Each number is 200 + 30 x the weight over its row's rms, rounded and kept within 0 to 999. Layers, rows and columns count from 0. The size before them is the row's rms in percent of the matrix's.

# layer 9 MLP up, 704x256, rms 0.0984, rows 470-488, columns 128-255
108,186,209,199,184,204,153,272,227,216,211,214,168,166,167,164,226,217,172,185,203,193,153,220,242,195,190,198,192,173,195,217,202,240,221,181,199,161,252,233,219,162,192,215,205,185,182,181,167,238,190,200,246,139,208,200,196,209,172,152,179,181,203,221,214,195,213,205,216,191,195,234,160,193,220,156,198,216,261,253,194,172,176,224,202,210,209,221,215,273,233,199,158,202,166,184,145,156,193,167,222,245,213,233,185,185,267,261,189,184,244,163,199,157,221,214,191,197,179,225,215,168,186,202,176,173,204,201,169
096,196,180,210,138,167,199,232,209,184,222,200,188,183,200,196,193,212,243,168,175,145,203,225,205,186,177,164,221,239,187,186,204,181,173,156,202,249,224,229,234,198,220,150,204,211,158,212,263,186,180,140,180,278,206,181,178,179,195,182,173,239,223,199,224,202,245,190,229,181,179,211,267,184,169,221,235,213,174,126,213,199,150,206,198,200,215,174,204,193,225,241,168,184,187,204,185,180,224,216,148,229,188,170,220,231,238,239,177,150,159,170,191,177,269,163,174,130,238,191,152,223,182,230,218,160,163,183,174
101,241,205,194,201,164,152,292,190,200,164,218,182,235,149,179,181,149,208,195,165,179,197,205,225,246,246,252,194,191,261,204,255,182,190,214,190,246,192,218,183,209,218,198,234,168,196,204,214,199,183,205,211,216,200,242,230,210,223,180,198,200,217,240,185,205,226,216,209,174,201,216,230,216,197,198,252,229,160,186,155,157,202,188,157,203,227,219,215,232,223,242,211,205,236,163,208,195,218,289,151,207,200,196,154,209,214,164,197,177,232,203,152,154,210,150,166,219,165,136,218,212,240,189,176,215,168,201,199
099,200,193,241,200,235,226,188,179,230,203,203,164,197,232,177,206,148,206,200,186,255,199,228,228,198,165,190,233,215,235,192,235,216,189,204,226,226,203,171,238,199,161,202,170,243,212,242,225,200,194,182,197,208,235,255,166,196,240,207,182,157,174,218,257,225,245,228,193,241,223,180,180,163,187,152,177,200,93,235,197,183,233,228,174,224,197,181,232,196,184,219,219,194,191,176,174,215,161,214,170,223,166,238,148,207,270,176,231,173,165,249,235,250,191,154,160,178,186,148,198,211,143,228,234,164,244,225,137
100,264,182,168,189,194,203,253,195,219,222,239,217,192,195,239,216,158,133,207,194,233,204,236,130,139,180,185,152,146,123,170,205,194,238,188,200,191,220,178,213,202,181,156,175,218,164,203,191,226,237,150,194,252,218,211,197,174,223,211,205,187,240,188,187,188,233,163,218,185,187,197,197,237,179,167,217,163,203,200,169,161,230,202,212,186,225,168,207,180,180,233,168,209,181,204,158,203,197,174,193,194,166,180,138,211,258,232,186,135,160,195,224,223,198,205,197,226,148,180,182,210,147,195,213,188,237,183,183
097,214,202,187,180,212,215,161,266,236,216,180,213,220,172,152,265,203,170,193,225,160,243,255,239,206,215,200,187,158,160,210,238,192,201,239,215,211,200,224,247,184,227,198,198,219,174,237,192,170,232,241,198,180,230,230,182,257,184,222,181,212,218,201,214,225,231,229,234,222,136,243,178,163,179,207,173,211,191,189,185,222,158,201,153,216,212,241,220,214,155,245,156,194,232,178,198,218,162,181,213,188,146,208,241,219,211,248,176,218,142,182,151,150,213,223,165,203,210,196,193,231,218,212,223,177,218,188,207
103,193,183,194,161,151,174,215,185,232,194,201,145,152,171,222,178,270,212,139,197,198,187,188,245,243,209,191,210,170,263,259,206,157,207,204,187,205,239,197,191,198,195,160,193,184,155,177,200,192,214,202,191,211,145,228,172,243,213,203,220,234,223,196,224,193,217,219,220,191,256,208,176,223,172,180,147,168,201,181,265,211,232,259,188,224,196,199,231,235,221,219,190,185,222,185,237,187,192,224,246,164,175,166,215,178,164,147,191,257,250,201,179,177,228,165,198,210,247,173,226,147,277,219,211,250,201,215,187
096,208,185,196,163,213,211,208,174,186,160,136,171,204,191,253,141,184,243,219,205,225,148,188,146,243,140,226,202,215,242,197,199,244,223,204,178,193,219,163,198,214,186,259,206,215,217,198,192,172,178,188,204,135,137,171,177,214,192,177,169,226,178,193,246,189,165,214,141,214,204,226,181,208,190,237,143,193,195,216,238,228,229,184,149,182,174,203,196,185,176,239,189,161,157,219,189,222,184,183,199,264,152,203,205,199,162,186,163,253,192,212,232,188,198,168,209,137,213,210,176,193,215,160,148,164,199,200,190
091,219,219,243,161,181,252,210,180,174,173,175,130,184,137,199,203,249,177,202,205,220,187,222,221,199,182,214,191,202,156,225,226,190,161,164,190,193,167,192,203,168,179,185,236,210,246,186,228,209,220,233,202,194,187,163,186,158,168,189,177,219,233,211,170,209,197,224,238,255,199,213,184,187,176,187,199,150,178,147,214,223,254,244,221,186,203,180,180,146,195,146,178,160,166,193,150,228,213,228,176,203,196,183,165,206,193,196,238,232,244,204,244,236,205,200,154,178,170,208,143,185,204,142,145,229,201,178,213
105,185,233,214,156,250,202,194,223,222,153,177,172,244,200,204,262,165,217,222,204,259,210,211,164,277,177,171,225,221,225,231,211,195,219,175,188,208,225,213,207,198,200,207,193,179,242,192,194,200,242,210,222,208,186,191,215,202,184,161,190,169,184,168,185,160,200,181,193,149,171,190,212,187,191,176,182,168,171,214,268,264,234,187,210,222,221,187,207,197,202,157,188,145,146,169,172,213,151,181,220,182,156,178,177,179,213,145,245,175,181,203,174,185,159,174,177,173,208,176,165,216,208,169,257,179,177,245,227
099,223,221,219,224,232,220,263,217,248,246,223,148,198,208,217,141,188,197,180,156,187,214,171,166,151,236,190,229,161,183,203,173,161,226,185,218,200,197,150,226,239,190,195,237,183,190,179,167,181,136,204,211,174,197,202,207,234,177,197,234,222,192,220,198,155,177,206,217,204,177,188,212,195,179,194,197,174,198,242,186,189,254,192,208,236,267,219,195,205,195,219,200,191,223,188,196,265,166,150,227,227,160,228,174,212,214,220,236,165,159,241,171,160,256,237,175,252,187,230,198,167,204,235,219,212,158,209,186
105,198,246,219,220,198,177,184,228,228,192,207,226,221,155,212,196,149,153,159,226,164,206,225,196,231,161,216,141,195,172,174,183,204,163,214,203,269,174,208,200,228,207,141,188,188,193,194,177,212,189,214,190,156,182,122,187,173,207,191,199,131,256,213,189,163,269,154,228,222,234,190,167,190,160,231,166,206,209,180,173,215,157,180,219,241,258,195,145,193,195,217,176,164,179,200,169,233,137,189,168,199,231,197,220,212,238,152,176,236,232,151,207,206,175,172,217,224,175,138,130,224,219,202,194,163,212,178,257
088,157,225,195,187,150,233,182,183,210,218,175,165,183,189,196,195,162,211,201,222,175,194,205,260,220,207,182,234,102,195,230,161,271,210,190,186,224,167,186,210,265,216,125,200,183,258,163,182,237,248,230,241,202,205,215,152,230,185,186,218,237,186,204,221,245,242,194,195,196,210,204,257,214,189,190,201,244,138,174,221,118,201,197,224,209,208,182,187,176,181,163,165,210,201,246,225,204,196,195,180,173,151,158,173,175,221,178,162,179,193,214,222,209,227,184,218,179,178,219,150,203,209,147,248,228,178,186,217
105,190,189,197,147,206,216,256,271,163,166,183,189,177,225,203,208,195,198,196,221,170,208,238,180,219,221,200,201,206,171,240,172,186,209,212,204,199,222,209,151,191,156,253,204,177,208,157,205,229,207,211,142,214,225,212,196,211,223,193,197,137,210,163,143,178,212,193,180,199,147,193,177,217,259,193,213,188,176,243,226,171,228,212,232,216,222,214,205,233,149,168,180,174,246,171,197,188,207,191,214,201,220,171,219,190,216,200,199,174,233,194,148,277,179,210,116,180,160,248,216,262,248,237,144,191,205,200,176
096,195,161,237,207,186,167,178,248,222,173,184,198,225,164,212,209,226,226,164,182,171,182,184,190,188,244,194,171,257,183,187,208,153,111,255,226,198,242,188,164,180,143,204,186,212,214,169,159,189,246,174,149,207,260,163,195,154,165,189,176,176,199,197,200,190,211,201,181,161,225,196,157,185,214,216,160,203,173,185,194,149,204,193,190,206,155,239,209,172,205,118,190,158,150,129,182,221,147,214,253,132,212,193,239,208,203,171,227,209,218,236,217,150,241,170,148,161,167,160,249,170,201,192,201,211,244,242,174
104,140,182,222,185,146,201,209,193,203,156,211,207,193,162,218,194,241,197,188,191,163,217,234,220,215,165,202,222,159,195,144,217,243,173,182,248,208,185,186,173,197,191,206,276,279,201,174,216,193,241,210,247,194,208,155,208,212,183,197,210,211,228,197,226,231,186,211,242,223,157,234,187,170,180,205,234,222,243,183,201,145,186,188,212,191,208,257,154,188,184,171,177,231,220,180,219,204,229,207,163,197,165,251,210,221,268,213,199,233,154,172,213,167,158,192,237,200,248,153,176,175,202,170,192,159,214,238,199
105,208,200,189,158,183,199,227,230,186,172,212,204,181,195,223,208,168,233,183,208,184,249,246,172,266,201,238,205,226,194,194,162,233,296,241,198,279,219,229,217,192,174,252,194,174,190,227,277,222,164,172,213,208,204,183,215,164,214,196,191,204,175,211,219,221,208,146,212,202,212,191,150,171,129,257,235,234,229,175,187,203,193,185,167,232,149,152,216,251,202,212,161,216,218,163,172,188,184,215,223,218,135,217,194,233,166,189,173,179,211,132,214,184,189,187,184,200,235,145,227,172,186,189,224,239,230,191,193
094,223,213,138,172,126,210,191,176,139,208,199,189,189,208,126,216,215,149,210,171,196,158,214,163,264,191,244,171,222,213,225,181,207,208,229,165,207,167,216,189,227,198,234,185,186,168,145,211,175,233,236,225,197,210,191,206,194,235,175,180,206,180,215,192,213,206,182,183,186,149,153,242,203,125,217,161,231,188,160,179,199,247,173,205,214,156,197,176,196,210,234,183,195,279,219,217,199,208,220,229,209,186,208,166,190,157,172,215,209,169,161,145,159,205,163,183,233,166,175,239,160,178,163,203,211,219,185,221
106,196,207,209,219,199,204,218,212,210,215,239,136,159,165,245,198,179,173,212,191,213,206,230,155,174,181,187,252,192,191,231,213,192,216,244,272,188,190,207,189,172,196,175,215,175,210,224,260,199,199,161,206,204,222,186,187,242,185,247,210,222,219,200,192,198,248,210,157,203,233,234,190,178,179,206,187,179,205,246,137,182,240,204,128,188,170,165,172,185,219,195,189,190,203,237,132,261,155,155,175,202,141,242,211,219,191,242,187,230,180,142,234,219,208,179,213,217,118,269,145,144,156,212,185,154,175,209,233
# layer 9 MLP down (transposed), 704x256, rms 0.0797, rows 470-487, columns 128-255
107,173,168,168,215,154,195,185,176,159,225,218,251,186,225,244,204,249,203,238,230,171,258,231,205,183,191,240,218,144,199,198,147,235,205,178,202,238,193,199,186,188,188,160,187,187,215,216,221,176,210,219,229,245,220,220,221,213,194,215,186,177,208,237,186,262,174,207,218,158,207,164,192,174,208,160,163,172,229,208,178,245,204,189,196,206,180,267,214,167,216,168,184,136,159,237,181,191,265,238,204,186,176,160,179,225,237,179,193,170,196,144,191,224,195,174,183,253,235,136,209,137,233,152,184,194,194,206,193
096,198,176,165,184,176,209,240,165,210,192,220,245,218,197,207,156,178,212,185,148,209,240,138,216,195,191,242,206,149,205,187,239,189,207,199,145,191,171,172,187,227,206,150,215,253,133,134,206,210,209,242,202,180,187,175,197,185,209,171,226,238,167,203,200,247,195,181,166,227,211,225,217,240,198,218,162,167,222,207,220,193,184,143,260,221,165,138,214,185,189,213,212,220,198,168,206,194,207,273,200,194,223,260,219,248,208,196,277,252,223,195,209,181,242,197,226,240,217,148,197,232,247,217,233,242,184,254,234
100,143,152,193,208,239,221,211,217,185,167,234,171,163,123,210,193,157,141,137,176,189,190,162,126,208,200,239,174,219,178,188,164,228,177,199,208,170,244,206,176,232,154,200,219,192,241,200,225,236,166,198,198,221,207,151,196,198,230,242,216,233,207,195,223,178,207,178,211,189,241,162,178,222,241,160,197,173,254,198,181,218,245,205,199,189,194,233,212,208,169,231,192,179,204,188,204,197,192,163,196,187,252,152,200,171,201,199,173,178,146,217,174,174,193,219,232,180,252,232,190,177,188,205,225,243,247,143,225
098,161,191,169,229,217,209,202,163,184,223,231,199,196,197,199,202,150,214,243,226,188,256,236,209,246,225,208,215,191,213,149,176,176,184,219,258,238,152,205,225,207,268,169,252,190,207,179,185,218,217,173,138,270,210,180,179,215,190,182,219,227,152,201,225,218,303,156,195,218,155,205,235,199,218,230,180,205,210,223,176,171,186,238,236,223,155,178,179,154,237,173,208,185,177,229,169,148,194,179,197,151,201,218,267,207,214,213,232,206,186,250,193,234,160,207,214,194,207,227,222,170,166,129,192,133,157,205,179
098,204,191,168,156,189,255,161,130,153,214,192,204,186,232,154,139,170,197,187,199,186,215,202,204,197,179,214,164,202,214,204,151,156,233,245,167,190,177,168,178,218,223,167,250,211,237,178,252,208,229,151,190,175,224,195,200,176,239,201,208,217,220,160,156,147,195,216,179,144,263,215,158,213,196,266,190,224,157,209,132,237,206,158,217,176,209,194,244,206,176,196,169,206,157,209,156,196,226,253,207,234,129,208,247,217,182,162,217,213,179,236,211,226,202,168,232,193,184,138,196,239,158,184,205,231,241,190,194
092,216,171,175,202,112,239,200,232,245,193,194,177,239,173,193,201,218,185,200,185,264,205,188,200,196,229,202,228,203,169,205,203,199,168,192,211,223,169,216,247,212,183,254,261,153,170,192,197,168,198,225,187,270,202,160,176,192,215,192,195,169,154,197,173,236,252,196,185,231,289,211,174,262,218,246,185,166,197,196,180,191,224,181,201,172,241,241,185,174,192,201,233,171,213,172,148,205,221,173,242,230,232,215,173,199,174,214,260,248,203,239,178,222,211,226,215,199,205,219,184,201,208,197,183,189,252,254,144
101,161,190,212,184,181,225,180,200,186,206,239,171,166,193,228,180,165,208,190,149,156,216,225,191,220,248,191,209,171,200,211,196,200,200,199,236,190,172,205,213,171,179,188,206,214,278,222,206,134,169,152,165,230,205,243,172,152,201,166,170,221,242,193,218,189,163,196,170,199,223,208,161,230,256,184,180,239,208,159,188,196,174,174,223,236,173,165,168,175,227,223,264,233,263,172,185,177,186,191,184,266,171,233,195,167,189,233,185,171,218,227,208,210,183,171,183,140,199,195,201,182,215,141,265,193,172,216,157
095,234,146,200,256,211,207,232,202,203,224,203,213,157,153,219,216,183,162,187,217,221,231,151,232,178,212,192,216,192,204,167,252,175,243,207,189,195,229,214,199,251,134,180,206,135,218,244,248,159,209,209,197,198,210,222,221,137,210,187,211,187,189,197,196,201,12,200,196,176,176,167,177,209,226,234,204,203,218,197,229,190,201,207,159,243,197,196,193,199,189,198,260,188,238,251,190,196,207,201,244,151,213,170,216,176,204,199,227,224,198,204,201,200,172,224,200,227,148,182,234,223,198,208,196,194,185,159,208
094,182,145,211,191,194,186,213,188,219,195,225,206,165,218,212,212,163,157,152,188,176,168,226,233,174,222,177,201,206,238,164,185,237,198,118,196,246,211,167,235,174,173,225,171,276,215,209,203,183,199,225,215,164,271,207,177,217,189,264,215,167,190,175,233,171,158,166,233,185,177,216,170,191,177,200,201,263,217,250,180,216,226,229,259,194,173,248,208,196,170,203,249,200,150,231,168,179,138,189,158,164,181,174,190,196,213,261,219,102,248,179,140,199,179,193,200,183,191,181,227,139,236,170,174,198,182,172,194
105,197,158,186,176,190,190,265,186,168,233,209,171,156,211,220,203,177,175,185,203,162,181,205,235,181,212,161,252,190,144,250,198,221,242,232,142,227,246,201,254,232,194,120,208,184,214,186,172,212,183,219,185,186,270,244,195,231,238,194,225,194,205,190,173,176,228,217,213,183,262,199,137,222,185,198,214,190,232,198,212,162,194,179,209,158,201,198,231,226,185,189,196,191,205,216,213,226,227,220,169,185,208,199,216,206,205,175,134,246,249,206,182,215,252,198,227,222,126,174,181,202,188,219,155,196,223,183,245
098,244,213,246,194,200,188,184,218,190,176,190,183,216,153,192,148,170,210,204,229,191,220,211,212,174,192,200,249,148,175,180,187,203,215,227,235,215,182,177,196,200,238,204,175,185,267,176,204,223,168,262,163,257,227,204,173,182,256,211,233,182,215,219,193,218,221,199,196,191,215,208,244,212,181,184,227,199,200,181,222,215,183,203,145,187,206,227,226,195,177,229,271,198,182,186,172,214,202,215,148,210,224,193,204,182,176,165,215,236,184,209,153,121,151,171,214,218,222,182,180,231,168,218,234,166,158,184,190
104,217,208,209,183,196,199,186,235,224,185,204,207,208,184,230,182,204,227,214,138,191,178,185,169,189,221,182,246,222,237,215,195,222,220,194,251,210,158,209,182,225,210,242,217,199,222,166,174,230,166,191,222,234,202,166,193,188,204,246,207,190,165,220,196,230,220,177,217,179,151,229,179,210,225,201,151,223,191,205,193,195,173,283,182,147,237,174,271,172,195,178,198,185,242,176,203,126,244,218,223,201,164,248,148,206,172,162,242,180,235,222,181,154,211,226,218,231,210,159,240,208,178,210,179,229,193,251,176
089,200,180,214,272,221,212,183,222,160,238,236,225,228,189,169,168,287,210,181,206,214,200,171,161,185,193,206,180,200,252,190,211,170,215,155,226,209,176,191,171,145,195,253,237,208,152,196,194,198,169,188,189,132,183,215,196,188,184,206,214,215,176,176,166,182,203,163,203,179,179,198,156,197,227,235,213,159,214,222,196,267,139,143,134,206,180,189,178,171,167,203,162,185,176,155,209,145,205,222,194,286,192,210,202,236,192,227,231,185,165,227,222,151,204,222,146,238,200,207,235,172,200,219,138,219,192,219,234
108,159,228,174,229,181,180,158,258,211,207,192,212,238,163,143,193,220,275,162,214,209,223,183,199,222,217,175,225,249,186,195,203,142,198,184,138,170,173,225,203,209,177,188,201,195,228,192,204,180,195,157,179,187,183,202,192,198,172,231,194,234,181,242,209,245,173,212,224,236,187,171,214,190,206,158,172,219,181,184,208,234,209,153,228,279,221,202,234,146,178,204,207,209,264,173,161,153,250,221,161,209,188,203,174,176,188,199,188,207,161,157,228,192,219,221,207,225,219,192,205,200,191,213,200,235,169,178,198
098,196,218,200,163,169,192,206,178,213,235,204,224,236,222,223,206,189,177,213,140,217,200,251,246,189,179,158,215,184,164,174,234,217,228,84,210,227,206,244,190,208,208,204,199,200,252,211,136,271,187,143,200,179,185,185,217,191,200,242,171,224,178,187,175,190,190,226,224,201,189,211,178,240,151,162,229,172,155,200,170,219,165,179,232,193,232,200,196,151,163,198,141,172,236,229,170,232,217,219,147,200,202,185,206,179,170,192,176,196,211,194,203,185,199,207,249,185,239,214,192,248,210,181,143,219,169,221,212
106,214,253,184,196,218,221,266,169,212,151,154,192,226,198,237,217,185,175,218,184,202,215,219,207,177,226,241,188,188,246,206,171,216,201,204,159,161,187,196,150,223,148,199,132,181,207,187,194,185,236,180,223,228,217,237,205,209,227,214,228,240,195,206,225,197,210,213,228,210,228,176,182,180,152,223,232,217,237,247,185,223,186,285,221,180,160,246,212,158,166,229,248,200,210,199,210,214,164,168,168,199,210,228,215,266,157,169,196,220,185,193,221,189,231,152,163,247,207,226,158,249,230,146,249,222,219,162,242
105,243,178,182,208,230,163,188,222,184,189,195,205,185,204,189,174,216,207,173,182,192,222,179,217,180,174,199,181,254,147,209,164,218,186,156,197,213,166,119,166,216,188,199,212,188,222,173,264,160,191,222,174,185,274,189,184,215,251,203,188,199,201,258,241,154,211,258,212,186,167,205,230,197,226,126,209,186,190,247,197,213,224,225,165,218,181,187,191,227,190,228,233,219,216,245,160,190,182,217,188,223,220,219,213,214,218,226,187,188,198,257,210,202,210,221,140,173,184,125,169,217,239,215,225,224,187,243,144
092,231,153,217,181,258,249,226,198,244,224,221,195,174,221,220,214,145,185,205,183,243,258,208,252,158,177,189,170,211,238,192,187,162,238,134,198,149,195,231,212,211,231,146,185,157,182,209,220,150,265,231,162,127,233,213,190,190,179,229,177,246,215,190,238,199,181,192,190,232,202,212,172,225,178,252,213,114,194,223,188,237,215,210,173,216,171,206,164,233,244,234,199,234,184,188,208,181,158,194,222,161,202,176,241,216,175,227,160,225,212,176,197,217,216,190,193,226,214,198,241,210,214,253,174,147,189,209,242
# layer 9 MLP gate, 704x256, rms 0.0942, rows 471-488, columns 128-255
097,181,158,171,202,137,159,177,187,211,186,237,144,207,203,173,186,215,183,198,232,159,231,196,219,223,203,211,211,213,247,224,191,159,230,228,201,150,160,223,138,192,201,204,182,227,203,217,193,211,234,165,195,216,234,195,240,218,171,230,236,140,193,227,254,172,227,221,139,180,201,199,184,169,160,143,209,155,180,174,255,223,178,189,163,231,220,249,236,216,213,216,208,197,188,153,218,210,169,200,191,206,171,134,245,182,209,222,240,212,149,220,214,201,203,153,219,218,165,218,167,167,170,223,190,182,208,238,174
101,195,196,162,223,210,191,254,179,252,238,183,242,177,168,205,232,160,214,209,162,174,221,165,186,208,224,234,167,193,130,235,155,264,166,139,131,166,180,223,259,205,152,166,188,214,276,207,229,166,186,183,200,206,211,185,165,153,192,182,152,207,172,232,217,222,197,196,172,224,204,123,188,197,175,178,204,245,251,156,225,203,217,225,212,201,204,214,165,247,169,184,212,170,185,244,205,244,178,165,192,185,220,205,194,213,246,127,221,257,172,218,238,218,174,225,200,218,175,213,184,189,179,192,250,192,157,227,216
099,217,161,161,236,224,232,164,200,166,180,191,195,152,197,246,211,245,218,205,279,162,243,153,206,200,200,200,231,194,214,237,218,225,189,210,210,230,199,209,197,173,234,237,215,236,238,159,218,176,206,276,195,192,245,188,168,203,170,251,191,179,227,225,245,227,178,212,200,205,188,166,191,232,211,170,202,237,227,167,202,208,158,218,205,179,217,199,199,222,183,216,196,124,236,218,228,262,203,183,215,173,225,204,196,275,188,180,191,161,238,246,192,183,219,242,208,196,204,178,208,147,187,175,173,170,177,181,237
100,157,219,236,221,166,250,171,254,174,148,169,206,217,170,220,211,193,248,157,194,208,192,138,177,204,163,229,197,241,168,212,146,183,181,194,159,184,228,181,179,221,246,182,217,203,284,164,209,202,193,174,213,220,192,202,176,171,175,165,187,207,170,188,216,200,193,188,206,281,222,196,193,192,200,227,211,195,126,150,217,158,185,237,129,171,244,111,236,191,146,133,150,238,203,195,181,214,153,175,206,185,234,161,204,241,192,166,212,165,204,227,261,213,194,216,186,162,196,224,181,151,201,186,239,227,187,193,224
095,166,203,205,192,204,157,148,207,239,163,162,197,168,215,186,232,192,235,149,247,198,214,193,254,215,225,188,204,234,193,212,201,186,153,203,229,204,268,164,192,222,261,196,168,203,242,219,198,177,202,206,225,229,183,206,205,205,238,214,170,225,159,184,172,187,180,181,232,225,217,197,257,185,230,217,153,208,235,175,213,208,226,252,217,191,213,218,172,202,177,166,159,178,151,245,253,203,195,191,237,164,213,167,166,257,234,252,211,233,167,158,167,194,160,196,183,198,183,192,242,251,253,208,176,207,230,192,239
095,231,177,169,170,181,185,192,196,237,171,224,248,223,193,185,191,170,200,186,305,152,173,192,201,257,190,244,200,248,151,173,166,215,218,239,200,176,190,173,192,205,194,164,187,236,202,184,235,133,168,196,171,175,212,200,183,210,140,189,202,214,208,198,193,165,245,233,179,225,190,190,147,202,220,180,236,203,191,206,195,232,189,181,177,263,210,175,222,192,168,202,226,220,230,221,180,169,196,206,248,208,235,169,161,185,180,182,173,158,253,235,178,240,184,255,193,207,197,163,195,141,154,178,254,223,216,195,173
100,226,170,201,184,217,217,205,210,159,169,226,199,197,212,207,194,190,177,217,229,263,179,189,180,117,222,175,214,199,182,157,191,193,191,220,157,197,213,195,178,244,222,171,179,233,182,236,189,207,223,207,176,243,204,212,217,224,194,247,207,217,216,253,206,163,239,183,221,220,232,201,187,191,239,190,204,216,236,232,180,210,257,211,193,279,190,232,219,216,124,206,211,216,258,220,144,235,214,204,180,194,191,210,212,231,223,211,203,215,160,214,256,193,176,168,216,197,201,217,212,197,135,196,154,206,190,245,223
095,173,251,166,181,205,197,197,169,143,190,150,193,185,151,200,189,196,208,162,182,233,192,220,218,168,181,194,221,208,219,178,143,153,197,179,190,184,185,223,231,151,194,159,208,166,182,177,138,226,270,169,120,232,194,179,204,201,201,213,171,171,169,186,195,138,179,246,147,214,213,179,191,159,176,184,174,203,176,158,220,231,221,220,180,216,231,195,185,189,210,162,164,177,217,170,196,189,200,178,216,205,177,227,173,178,205,215,183,137,208,186,186,225,242,182,184,146,158,158,157,208,206,191,229,175,195,217,190
102,151,208,193,235,188,200,182,177,202,245,182,209,202,218,234,221,186,223,202,182,160,254,222,243,205,201,234,229,179,246,221,163,205,193,208,178,225,178,213,207,224,205,159,229,261,220,160,229,213,201,186,252,176,189,213,242,212,156,193,231,198,166,250,203,189,142,242,217,230,190,166,208,176,173,190,198,261,229,194,248,145,212,190,194,222,216,142,232,215,220,249,215,223,218,170,222,160,183,211,203,192,187,164,211,256,232,207,151,164,213,202,206,178,174,244,257,205,188,155,162,218,118,200,153,244,241,191,224
100,241,153,204,189,237,140,199,166,213,202,157,163,187,158,209,214,168,152,238,219,250,215,188,143,204,172,205,209,220,198,235,155,187,242,169,151,226,193,227,160,175,252,231,240,268,251,191,193,213,251,246,192,165,201,198,196,126,201,196,193,241,137,238,190,223,219,223,178,179,218,165,187,224,217,243,193,199,187,152,242,200,269,189,202,190,193,191,214,202,173,228,192,233,171,246,213,243,180,192,209,203,238,196,167,263,205,198,193,220,213,235,200,181,191,186,178,218,134,189,183,184,146,233,208,212,224,161,218
101,182,222,198,215,175,174,257,234,169,130,232,219,202,151,216,201,196,200,247,218,224,206,217,196,202,163,214,249,179,156,187,192,189,204,201,200,163,206,208,186,164,236,188,190,201,177,204,225,205,215,229,239,195,180,219,177,178,227,168,218,201,148,149,214,190,214,234,174,241,184,198,217,181,225,197,179,145,203,201,228,235,187,184,234,205,231,205,244,194,190,223,209,260,226,187,165,185,212,284,213,236,198,200,222,178,189,213,151,220,194,248,235,175,174,170,210,184,202,226,193,225,205,173,206,200,138,245,206
090,208,210,210,207,179,175,178,188,220,196,226,198,156,232,220,199,232,184,200,182,194,182,205,192,239,176,233,242,218,196,202,188,196,203,234,229,187,250,266,244,173,183,137,185,142,217,154,189,238,194,188,208,236,208,190,157,210,220,143,244,218,225,182,139,172,204,168,223,254,196,173,155,194,180,275,179,148,205,145,183,225,223,162,184,208,249,182,193,168,192,207,200,186,198,148,145,195,249,208,182,172,176,251,215,149,185,191,197,159,269,155,223,172,212,255,217,210,190,237,195,196,164,201,184,204,153,242,199
105,223,147,200,235,224,232,221,197,179,221,206,225,222,136,210,200,175,206,193,246,195,209,222,221,209,269,173,226,195,210,274,216,250,250,221,236,172,181,213,196,165,227,211,194,210,201,165,185,215,175,197,162,176,208,216,218,214,215,235,205,199,183,218,194,233,203,186,236,204,218,215,164,188,218,247,208,224,208,164,203,200,153,181,213,173,167,181,252,242,206,178,239,218,213,198,170,212,175,154,213,194,227,157,202,169,286,254,147,251,183,231,182,211,232,213,184,253,221,217,161,216,188,194,172,191,216,224,232
098,177,197,195,150,187,191,198,175,155,214,168,194,266,152,189,150,206,177,223,190,247,168,156,184,145,197,197,156,239,181,233,208,206,164,190,235,141,204,183,240,229,199,170,205,203,217,173,188,215,168,233,192,156,173,165,272,204,186,195,209,214,225,248,186,156,207,171,243,192,162,180,207,185,189,216,220,160,151,251,224,184,240,245,179,194,212,207,248,151,243,202,161,165,184,193,247,219,192,184,197,230,204,233,181,151,205,158,204,216,207,172,166,240,218,179,174,143,231,172,194,215,192,222,154,233,162,241,216
106,216,231,215,186,177,197,155,217,165,232,119,196,135,198,152,189,168,209,200,263,163,201,223,166,164,210,214,233,167,188,213,256,191,196,240,134,181,203,161,163,257,223,192,142,227,194,156,209,250,165,176,196,182,197,200,181,202,182,162,264,195,216,187,230,185,220,211,191,249,189,179,235,200,196,133,229,243,148,190,198,169,163,177,198,208,177,200,259,203,220,213,153,217,151,210,194,217,171,206,227,259,173,210,263,193,163,232,178,181,181,232,236,209,224,187,233,193,186,173,181,184,155,164,223,240,236,195,197
102,197,224,218,208,185,187,192,245,176,207,222,202,238,216,228,204,222,253,284,218,192,202,233,192,234,187,227,198,169,203,158,161,202,228,229,177,155,211,214,184,244,224,234,249,218,246,138,153,224,240,159,200,254,217,192,181,223,155,199,199,240,144,217,206,148,214,241,180,184,219,164,220,153,207,211,229,239,201,172,225,198,238,169,257,192,230,158,203,226,147,194,162,188,253,180,202,235,156,208,219,142,202,210,229,271,254,210,214,241,144,190,224,202,191,175,211,177,193,202,178,147,218,157,196,173,222,161,164
094,180,173,256,224,203,105,232,228,212,231,218,178,156,206,233,169,227,219,228,215,182,244,190,197,165,229,126,216,193,199,255,120,178,215,225,213,249,188,229,163,182,194,196,157,170,244,247,167,173,230,206,189,228,230,279,160,207,229,243,179,161,179,191,200,235,242,195,221,155,148,204,176,201,225,224,157,191,195,174,206,144,193,163,197,181,275,187,200,180,267,219,192,264,225,191,170,170,213,202,213,233,169,224,163,154,260,204,161,165,176,168,233,141,206,198,259,172,135,190,204,195,218,185,201,170,206,177,187
105,152,234,186,217,251,157,219,194,169,202,193,191,225,149,234,188,210,198,179,274,168,213,180,198,224,149,207,221,206,212,212,171,143,125,235,221,160,142,184,185,171,194,221,192,203,229,131,125,173,148,181,205,194,176,198,240,156,176,196,193,174,202,178,209,209,237,206,203,206,273,139,182,227,198,178,166,217,263,194,224,197,239,197,193,177,167,186,186,221,206,146,206,193,191,199,167,257,185,191,247,231,186,219,160,246,230,176,176,183,217,248,226,181,192,203,159,241,159,159,240,208,223,157,219,222,173,232,136